config = dict(
    n_layer=11,
    d_model=160,
    n_head=2,
    n_kv_head=2,
    head_dim=64,
    d_mlp=640,
    vocab_size=8192,
    activation='squared_relu',
    norm='layernorm',
    norm_place='pre',
    norm_eps=1e-05,
    positions='rope',
    rope_base=10000.0,
    rope_fraction=0.5,
    qk_norm=False,
    attn_scale=0.125,
    bias='none',
    tie_embeddings=False,
    parallel_block=False,
    init='uniform',
    init_std_qkv=0.0395,
    init_std_o=0.00845,
    init_std_up=0.0395,
    init_std_down=0.00845,
    optimizer='soap_variant',
    lr=0.00564,
    lr_mult_up=1.37,
    beta1=0.95,
    beta2=0.95,
    lr_head=0.014,
    grad_clip=1.0,
    warmup_steps=200,
    schedule='wsd',
    decay_fraction=0.759,
    decay_shape='linear',
    final_lr_fraction=0.0,
    batch_tokens=131072,
    seq_len=256,
    doc_mask=True,
    z_loss=1e-05,
    train_tokens=342900000,
    steps=2617,
    dataset='wikipedia_en',
)
Each number is 128 + 32 x the weight over its row's rms, rounded and kept within 0 to 255. Layers, rows and columns count from 0. The size above them is the row's rms in percent of the matrix's.

# layer 6 attention output (transposed), 128x160, rms 0.178, rows 17-36, columns 80-159
size [125 118 121 124 126 116 122 117 121 120 118 123 120 120 114 111 117 116 122 126]
[[168 117  94 161 125 103 131 121 118 122 174 188 101 143  55 148 126 138  90 138 176 101 122  68 169 121 155 103 117 101 128 111 169 130 100  80 153  39 141 140 153  99  86  76 104 115 136 101 136 165 177 164  81 117 124 174  36 128 100  88 108 165 107 122  87 133  90 102 155 119 109 119 117 120 202 120 140 113  93 129]
 [126 200 108 143 151 153 132 116 151  56 145 136  30  78 131 104 126 147  73  34  97  67 116 168 153 139 152 119  88  70 120  65 169  62 111 138  75 170 126 143 138 129  77 132 155 161  99 101 137 104  80 133 105 147 113 219 151 146 132 138 113 149 122 133 134 105 114 161  94 112 143 142 116 119 126 143 167 148 103 106]
 [110 107 141  92  84 138 133 209  71  67 116 130 119 126 109  87  67 101 214  50 187 126 117 150 147  72 139  47 122  88  94 135 136  99 105 112 181 129 145 130  76 180  85 204 110 123 137  58 114 165 145  73 122 185 140 130 170 148 212  65 104 128 177 132 162 117 148 112 118 119 121 132  91 152 165 129 124  91 148 182]
 [120  81 118 146 112  89 178 122 134 138 155  84  99 145 128  80 132 123  81  71 121 205 155 104  97 101  97 125  99 148 138  99 158  84 131 127  93 117 144 105 164 126 127 193 109  72 109 136 176  45 157 139 166 147  89 149  90  70 112 156 125  77  88 111 130 156 137 114 141  91 130 162 167 105 177  78 108 117 135  97]
 [ 51 106  78  89 151 126 201 128 155  94 131 141  98 140 133 117 133 123 170 165 112 104 132 128  78 214 125  81  62 158 179 133 138 115 115 107 104 173 133 101 114 102 175  45 122 116  98 173 112 159 132 151 101  83 123 119 157 136 138 182 116 121 155 136 139 169 105 186 151 166 137 123 120 147 117  93 115 129  90 128]
 [133 160 126 176 146 105 150 101  79  99 109 125 137 142 142 137 138  80 138 136 144 166 116  99 168 131 107  95 125 123 106 213 106 167 137 162 198 133 139 169 121  69 137  84 102 201 143 135 117 174 107 100 145 112  95 129 143 136 134  73 142  82 142 158 158 117 150 131 152 150  84 122 146  52 133 126 132 128 140 110]
 [100 145 161 103 117  78 102 168  89 121 156  97 181 163 149 107 210 108 132 169 108  63 128 153 115 138  73 198 141 142 121 165 146 140 171 139 145 132 122 150  79  91  94 118 125 115 155 147 146 108 153 121  61 120 150 104  85 108  94  89 171 161 147 147 102 162 123  87 184  81 158  94  70 129  85 130 164 166 131 143]
 [ 89  93  73  85 183 138 147  49 153 132 128 142 146 116 116 164 116 100 149 169  76 170 134 134 139 130 176 184  90 125 127 116 197 111 139 106 147 117 104 105 111 110 156 134 148 146 130 104 156 152 112 131 157  78  75  98  26 145 144 148  97 143 154 134 142 123  61 170 152 168 125  88  46  97 126 150 110 120 154  96]
 [163 139  89 138 166 108 201 119 167 100 141 186 125 127 144 109 129 166 179 167 120 159 122 121 133  82 116 105 176 109 177 128  76  97 157  71  71 133 103 114 100 146  47 110 157 132 101 100 129  36  99  56 101 189 135 104 100 107  70 104 106  76 166  97 157 162 165 146 120 114 117 137 134  90 106 157 176 164 157 108]
 [122  87 172 116  85 118 151 110 227  91 136  89 131 144 154 159 159 135 125 114  93 126 103 107  68 100 158  90 161 131 141 158 117 165 116 163 148 133 127 141 126 116 105 177  82 164 167 126 205 188  78 136 128  56 150 121 145 132  91  79 166 112 108 164 130 143 103 128 127 128 167 147 130  91 137 141  46 101 164 105]
 [130 127  80 104 142  97 165 146 151 150 130 157 105 109 123 106 167 185 138 110 109 121  93 157 128 157 176  82  79 120 102 182  74 143 197 128 115 126  92 121 145 128 127 195 132 129 137 116  78 130 120 160  68 111 131 127 112 158 102 128 130  79 138  96 156 115 124  59 119 157  91 134 135 109 124 118 152  66 130 202]
 [143 163 133 169  83 156 121 107 155  76 151 134 117 149 129 123  96 146 123  89 119 139 131 174 137  77  97 120 123 133  99 141 139 101 125 106 145 129  63 115 138  89 219  73 136 142  95 114 131 143 144 110 172  98 152 117  85  87 155 103  93 138 155 135 107 136  52 106 123 134 129 172 214 134 134 187 136 112 110 144]
 [154  75 142 111  94 101 161 108 175 163 137 101 153 129 132 144 118 105  96 120 123 181 135 163 127  63 112  80 121 162 130 116 174 107 136  90 119 189 147 100 166 144 144  97 125  91 146 157  48  77 108 150 170 121  85 165 159 179  93  89 112 136 101  88 107 129 118 111 154 107 146 132 129  67  69 144 147 136  98 146]
 [ 85 112 116 157 124 143 120 164 164 177 170 143 152 118 146 104  77 120 127 167 132 144  86 127 104 164  94 133 150 164 119 137 119 136  88 129 107 181 155 124  98 119 147 160 103 142 148  66 165 152 105 118 113 143 163 162 141 122 192 156  37 129  87  54 129  89 120 135 104 163 204 188 164  97  76  87 116 132 165 138]
 [145  61 101 134 129 179 118 158 171  58 123 125 117 161 139 221 162 106 138 137 116 158 144 110 115 121 160  94 137 135 139 136 149 187 107 195  77  97 162 172 163 126 115 106 156 149 113 145 143 123 110 152 109 150 102  74 116 157 133  95 101 168 189 153 103 108 138 171 123  62 177 114 183 138 128 125 160  88 150 133]
 [ 88 130 178 133 233 128 188 153 135 134 133  85  97 144 113  74 130 190 130 157 167 122 110 164 109 154  85 123 121 149 166 121  74  70  72 126 115  50 134 117 169 153 109 159 121 151  65 157 115 167 162 165 153  86 174 152  94 137 146 140 154 116  54 156 153 122 133 161 178 145 112  84  88 164 133 138 132 129 161  99]
 [135 108 127 134 158 129 112 151 143 139 127  91 115  46  81 151  71 157 143 146  94 179 170 143 121 129 148 119 159 133 184 138 147 156 150 162 175 196 100  76 191 120 113 111  97  89 130 144 140 125 110 135 168 132 169 143 101 172 191  11  75 125 102 162 150 149  88 119 129  51  92  93 112 185 145  75 180 164 119 144]
 [206 207 125 169  98 125 158 120 100 189  97 181 140 175 127 129 137 100 128 133 141 145 110 127  91 143 101 164  82  94 133 132 102 174 104 159 141 163 116 132 141 122 104 159 119 123 157 202 115 133  85  65 130 116  73 162 155 111 113 191 115  97 131 111 161 104 125 116 106  81  76 131 140 132 140 120 114 105 151 177]
 [111 124 143 114 146 115 208 148 190  85 118 129 138 119 171 141 174 163  82 157 147 122 187 118 209 133  92 108 106 150 182 153 132 109 118 146 102 174 154 126 148 101 138 146 141 101 150  85 191 120 128  79 139 138 129 160 131 122 146 137 137 128 102 144 128  69 132 157 131 140 144 129 124 121 135 128 115 131 136  99]
 [110 163 114 227 100  95 161 106 148 162 132 141  75 115 123 131 129  71  92 204 151 153 127 144  50 163 121 164 118 139 123 102 137 137 100 111 152 159 165 175 126 158  13 182  75  90  86 157 118 103 167 134 145 145 111 133 125 141 107 127 156 139 167 132 156 161 161 145 122 122  98 158 128 172  67 116  99 150 141 216]]
# layer 6 attention value, 128x160, rms 0.2, rows 18-37, columns 80-159
size [118 122 122 120 114 118 115 119 120 116 121 119 113 115 120 117 118 122 128 125]
[[110 125  95  86 162 162 186 114  99 165 157 134 129 139  85 126 127 121 137 138 102 135 129 166  66 119 155 153 145 117 116 148 185 114 160 106  87 161 122 173 108 110 157  69 102  90 130 110 156 136 142 122 126 128 145  89  70 124 129 146 158 123 153 104 131 161  89 114 189 152  97 144 116 162 110  95 126 196 102 131]
 [156 135  93  57 129 149 127 108 168 135 134 112 118 107  81  97 157 151 102 195 100 135 197  93  84 200 113 227 128 153 123 119 139 146 123  74  98 129 136 136 116 124 141 102 123 149 155 203 135 130  68 151 125 142 121  91 143 137  71 179  63  51 148 117 124 166 120 174 150 130 127 132 132 102  73 149 119 165 154 124]
 [111 182 142 125 148 124 134 102 124 140 160  97 131 103 100  89 133  86 202 194  56  91 130 123 201 160 150 121 184 122 187 136 154 153  85 125 110 117 101 144 142 102  92  99 165 147 161  54  92 129  55 108  90 163  84 104 130 141 125 102 101 122  71 112 186 160 112 146 103 158 152 114 126 132  87 119 136  69 121 143]
 [165 153 196 118  97 130 124 129  91 157  86 153 176  98 144 120 104 102  77 123 145 102 108 124 119  55 166 106 150 129 112  89 124 155  96 137 183 156  83 171  65  93 100  93  83 148 139 158 136 164 124 165 148 163  87 163 118  79 143 140 156 100 122 145 106 136 135 141 118  97 139 113 160 118 151 151 140 127  79 124]
 [127 145  98 123  74 152 105 164 145 141 139 127 118 141 122 140 148  68 129  69 162  88 130 145 146 153 158 212 112 167 141 141 116 161 119 198 138 109 149 107 101 125 100 181  92  85 127 154 108 100 158 170 144 160 114 132 117 187 123 108  82  82  89 158 184 134  99  88 106 106 220 127  88 136  90 107 143 144 110 180]
 [133 122 194 141 159 149 127 186 116 100 102 108  81 120 167 131 129 103  68 124 179 122  96 129 122 109 187 131 117 175 142  89  98 158 169 116  94 117 132 144 145 113 101 129 141 171 153  93 111 127 142 152 168 106 160 194 113 121 112 133  86  89 105  96 148 138 141 146  58 198 158 164 120  84 136 114 143 150  89 175]
 [202 117 130 120 140 119  88 133 111 115 135 107 139 129 157 119 121 141 102 112 111 143 160 157 129  55  85  75 130 213  78  95  87 153 116 152 144 101 140  96  78 133 100 129  49 114  82 191 130  97 122 151 145 141  80 128 125 129 126 112 159 124 106  98 133 147 126 108  59 150 124 168 138 151 156 111 153 150  63 169]
 [150 100 112  90 152 139 161 173 126 178  99  72 110 147 134 105 106  88 109 126 138 149 123 138  85 111 116 102 149  83 140 152 136  96 127 107 177 144 157 191 129 131 130 141 145 146  97 120 129 146  93 139 130 146 102 143 161 163 168 122  84 159 177  82 114 103 200 144 195 129 183 138  76 157 100 155  71 123 116 121]
 [ 97 172 191 138 149  73 102 174 161 145 122 169 110 139  69  98  81 157 133 173 135  82 126  89 191  88 163 156 100 151 143 132 111 155 176 113 200  79 163 165 163 136 146  84 116 134 126 118  99 150 182 148 120 205 118 100  86 107 138 175 114 134 117  91 114 104 124 140 134 130 126 126 100 148 155 111  79 185  92 113]
 [ 89 104 125 120 117 105  73 118  95 123 142 105 123 128 134 127  86 116  85 100 230 181 197 124 145 186 120  88 179 172 152 176 114 140 148 122 118 118 125  94 170 109 126 130  74 128 124 126 133 194 115  85 124 197 127 157 110 137 174 183  77 125 124  79  99  87 177 145 174 161 117 102  93 141  79  90 154 161  91  87]
 [100 118  97  75 159 205 124 111 154 186 130 110  93 133 179 154 149 108 105 147 153 112 148 148 139 138 161 104 128 169 134 166  89 170 120 111 126 123 176 166  82 158 121 174  72 106 165 177 133 129 150 152 137 155 131 159 195 105  96 135 185 138 128 120 135 117  78 115 166 136 102  72 126 108 105 117 111  93 133 122]
 [134  83 160 115 169 124 192 159  57 123 113  83 109  79 186 153 177 152 146 133 138 119 156 115 123 155 133 159  96  65 153 178  73 139  97 144  77  81 130 161 224  85 125 133 138 132 133 105  90 198  72 164  97 159 105 133 100 106 137  83 156 119 147 140 124 153  92 135 117 142 170 105 142 168 146  73 120  83 152 108]
 [181  92 166 135 151 119 121  92 169 189 149 139 152 201 142 131 164 134 110  78 119  50  94  67  76 137 147 123 131 130 141 140  75 146 120 169 145  87 203 132 169 117 124  88  93 104 163 150 121  69 118  75 126 142  28 132  95 156 120 136 174 165 180 137 149 169 115 171 124 117 116 106 130 102 143 151 127 176 105 132]
 [113 149 117 143 152 128 137 145 107 151 122 195 161 207 104 180  96 104 119 113 145 106 138 120 139 128 124 132 154 147  64 132  96 128 181 122 140 110 123 187 103 140 172 179  69  82 120  91 118 114  70 166 103 106  84  99 103 187 151 163 130 169 161 108 142 147 151  82 140 188  73 164 116 186 156 122 145  90 137 109]
 [154 108 114 142  60 158 123 141 119 139 105  92  81  72  29 143  94  80 113  95 105  86 124 138 151  89 166 137 131 113 147 137 188 140 184 143 116 166  84  93 107 105 139  90  81 142 126 124 156 101 131 166 169 127 117 148 148 182 164  88 143 130  90 105 139 156 152  87  84 151 159  94 145 174  97 158 182 150 148  46]
 [100 108 202 114 100 208 173 155 127 158 101 134 152 198  93 118 114 159 180  46 146 157 130 129  79 150 102 150 131 102 126 119  90 150 137  88 143 119 169 152  78 130 172 106 120 135 146 126  91 134  83  46 126 142 129 128 137 154  91 142 154 160 125 166 126  65  58 106  98 103  97 145 143 148 151 174 159  41  76 123]
 [ 94 123 118 182 179  99 136 131 160 132  67 146 156  92 171 182  89 139 136  98 146 134 113 160 112 127 126 144 164 152 109 118 152 138 114  93 143 202 116 109 164  61 109 132 100 182  97 126  72 116 178 136 127 117 138 132 161 168 109 129  73 135 106 134  77 112 110 165 198 148 151 163  61  73 120  42 125 126  82 125]
 [130 144  83 135 154  89 107  53 134 192 161 115 128 119  70 108 132 103 180 136 154 146 126 115  57 100 126 121 103 116 133 178 126 126 168  88 149 107  90 151 128 123 148 136 106 188 155 176 105 155 156 139 124 186 105 159 144 152 147 162 128  59 126 139 130  87  90 114  69 104  85 148 105 147 185 158 162 169  99 119]
 [104 157 145  81 100 103 132  84  95  95 116 178 140  90 123  86 142 128 161  65 127  88 167 135 165  89 161  89 143 133 150 142 128 144 188 153 140 123 162 111 151 109 195 113 130 189 129 124 185 117 109  77  71 119  82 192 118 117 141 112 112 141 128 111  93 157  66 157 116 125 116 133 145 132 125  89 115  66 120 112]
 [102 115 113 224  91 107 106  77 124 125 145 104 142 103 146 115 131 192 170 166  94 109 150 122 109 160 145 111 141 166 134  91 119 145 119 136 129 140 110 196 158 135 151 129 134 126  67 100 125 148 132 188 167 152 141 135  48 124 144 167  69 127  90  60 133 147  52 156 128 108 146 168 106 148 134 105 148 146 121  90]]